python train.py --activation="tanh_gelu" --norm_eps=1e-06 --init_std_qkv=0.0462 --init_std_o=0.0 --init_std_up=0.0462 --decay_fraction=0.632 --seq_len=256
Each number is 500 + 40 x the weight over its row's rms, rounded and kept within 0 to 999. Layers, rows and columns count from 0. Numbers have three digits each. The size before them is the row's rms in percent of the matrix's.

# layer 7 MLP down (transposed), 1024x256, rms 0.234, rows 37-42, columns 0-255
103:539469480472477529513521459509512515506509448470518497512489577546564425464560509466477453459431529511485578529503531471517491575456513498464541406435534537585494543510503502517496474477434521551462569543505502486560485458504486463541528520451485527497478457523529459473496546557496500563558485462452579539472426509492459538538499586419521501505530490524504510503425455580473477518461426454444437504525556473551459515493519483515506488514520530511539410503468500465487520425497465434454540482532439423560487478522492517524485489528588459480516498513508618451447473475478550462565459567458524534530518526517525488569445512532488453456436545535537524505499503465557423532537533406476531479512490524521499453451478521516475488512456536588495520461470449482497560591517578
098:445452551484487461506487460532461468461544506472493487466541520486501562519534504565555547483487484455476461554464484506480517463471414509552508485450482443545522515526415498505486492501452522445507480475524564631491444552511503443511498509517576384485512457444555564448554528432496465466501474472570534562415534528450443502502434446469502497526521504477506528474536488587459456534440519429476624466527468561493524463475549520475570499536547498519465516520528491486561473479566535534510497494502569519507454473481539516536568443514530606515460522471494518551581450466520477495494479489484501448530551533476549492424445430488481480556541505498543479529542478508441494495483503518473534513483536512441538518541471548505484527436472535501426435568504467544493548473426496
104:492544475530496558509450493507442484537483505495510445454475408451480506494526475515506537536477525501468519509419555467562468422478495545523567499494542535535517494521482495518495486462434459469479492532550515493526443479468480566567514505533540490480510493526546453532558449476458433502508426429570530514507497511480499458541506455549532519501479542469493550459467462461526556466487544522468516540490476456546519478504512665531460482473530522539387547485483581527506499485581463501441493486503492479520529436499485567454544451450532519480601461474589551572476447534496489508474497527496515539448502494526515518538457466561523475502447503550497579462582452490600452536451529552478442578484464492526484629548510547540527481529467476536454559479488533462489482535509487
092:502476532485479516425481454404511513504557477531487477535525520470548514490493493434478506490461506512547515524519546600451504447374483470520528463505526569448461500487495463446484548503517400544478505564457480483493500513488579482505514473542519517531461519521483485452591529476500537538472513469508502471527516497539475455525538575572540597427531457555517522462493515448508529603432483520512481497446536487444520448513514512495514525476497480542499444535520505482500487504446524527493539479548464470474569481478524504487579513507448500517476477516447541498544581489438539496386501609531528587488501485470436569485532483477536526437457384477520545480445495415589543513490495484504618464493536514465587471471472475502486500517459539485501473453496519536517486506539449
105:556472527447558541534492538494397517469481517499486511460448445499481432499469480535483551425526494442560471523488489516457495461550528503485532488508446541472478507483510530474523520475496472439526484500485526542433530466563460525549513472415449513515547584520515492476463591490447432499456469476522530533508484458490562539447449481553540436558439538464523541543537514502562572487509505449466574520482583505423494504472496473459587559475466485429457509488525477476587465509582528502562521488484482556605558583583514455515528575569471457563557475505443473526534501499447475419531570463455513481493481527536470434500490558484521524513519470458529488510439494502472515481529511499529436524524496465549544497581488531548477471462426457529497489510454481505419507517486525
101:491504479475499558505539501499465559508556448526498508512477553501526446492504469532513433494510481502572535479499530462483486531387520498429466469464491472430512474566559490532477464494399468501502527456445523460491506495543495496541434493504536397505503464491538466441445500418558537515468484449466548541504430458554602547423514496450483488518523516539405449506529539555496471459483547451467571502514536486510509463518491515519423433519525467534452505554471446501483539485499508514488509541541474443482480442499457544530492482495496503494504521453492522543541426512413520524494504540551553526540522594480507511455504512512461504498546532437486503463454606540583508484477509543460421486528547550552532436466452553471542458573535524592460523506473408516441475518432540
# layer 7 MLP up, 1024x256, rms 0.215, rows 38-42, columns 0-255
097:428533542478488505563433477515470470583518490503527510535473510550490498433456481500554564512547526504526538455515522462515482503440493468530568535444522528406444504471414601484530493457551497430494493533530482469516504541433543497454441554489553463570541477514455485465459466488536554534505584537534451509493530408540493509503584487489539547449519491494515455594488483490524479552540526546487605511506500483497575490468589504387534566505438500554441559529538489515563493444534469555533427489495486577475476553474496511482520502511464442498519513526517468535482510495481436557456542564464521512516496442480476493539538511445478521501517522448520442507475534546496484460484532561439500564549506518465488511493491507483490491480533521518539445537532414548466595519438539
102:516514522554459527412470485531458515522520503569412512514480480550490461534512498455504535515465515591497539556553503500523535544451514571515501545523527461500531610446529475478589594508569495513419531499505517515620498455594485524474447423525485520496462505471435502485528495516502541472566452509477444524455534561493468509426451407497524530466493503527469588481494541457472428551506448525515563509500560496517511514543474451419503540513542547516518520422512524541423469551501539535463494548525487483546490529527521494501459467509522476539566430552514585480489510521498562512445430489508432499451535454445511484513440524464490493536486465539464497443533508451495526554479575504545429490471482489493485499546502455468554529517508453540475528569516449545459528552458524
097:483515529476482526535455456525537576477544476545570529490554527457492484562457462533520502521453539502474503513560543517499452578496453487471480524489530420530415508554504564467517489515491547500497466517516475472478495459460406526476438452497438532530542522417490485546382520552526451443511503491505502485538470527443543499482483447463479521538483412570526526549542468500531495588515454466513628514579510529518479538459452527462523584514465501557500494504503509520479489467462442557458510554525500497536558480501410485576500454514510469485542409497523540543497495565518455529456460546508426467464512497464510489506513511425528459536467480547444529397536470547478524524535496476475460501425510578458481564534535414483479539510562498527514464431566544507513512488501527
099:500471528525565489453521468555544494467496574458588495479419499573479520553427445505540464495484478465514505519461530389529497489498499481506472517523514503534589511495493503539473519485455597460480440548471530440458516455478513498468469550499476482484530555498491516499463491509536554490495491556503561531547510553605472511556522387484567506472554518566495460504513441465544468451575546485571473474467572478563429466565488453490493492519422454443503531522503525524519515469460508445463543504596458470542495398558552475558445463499471495542454545511420542506509498453528508542511542521455530440528505487536551462511485616452516523494524474529466495486550487482502520459490491530512511486481468558511511471537525436403550464506570526474497555528432473518506526488441495
101:502485541493486473493531546501505557502529483492426465465556511514535560512581508458495492481458461522504539513466470485484509557544552428509391413514498554516494485538530464526579507488442499465524539404505540465533435438478456538499504543467542524540523446515476444473478492481567500569433471548425509503473568493504516461465516502475487543533524517516464577511512527570485373467570518520511468530561523457546455505525513497535424450457571534502454539458536472463493511495517498511524476465523481415524545536554461490548565493529518479464519519470461470478484438445433513508400508473575444461536476500488410499521474482496500438406523484466556616552498556535536432494491613520511552496490500558543514494451486552531489489511524496530488494445507526488447527501499492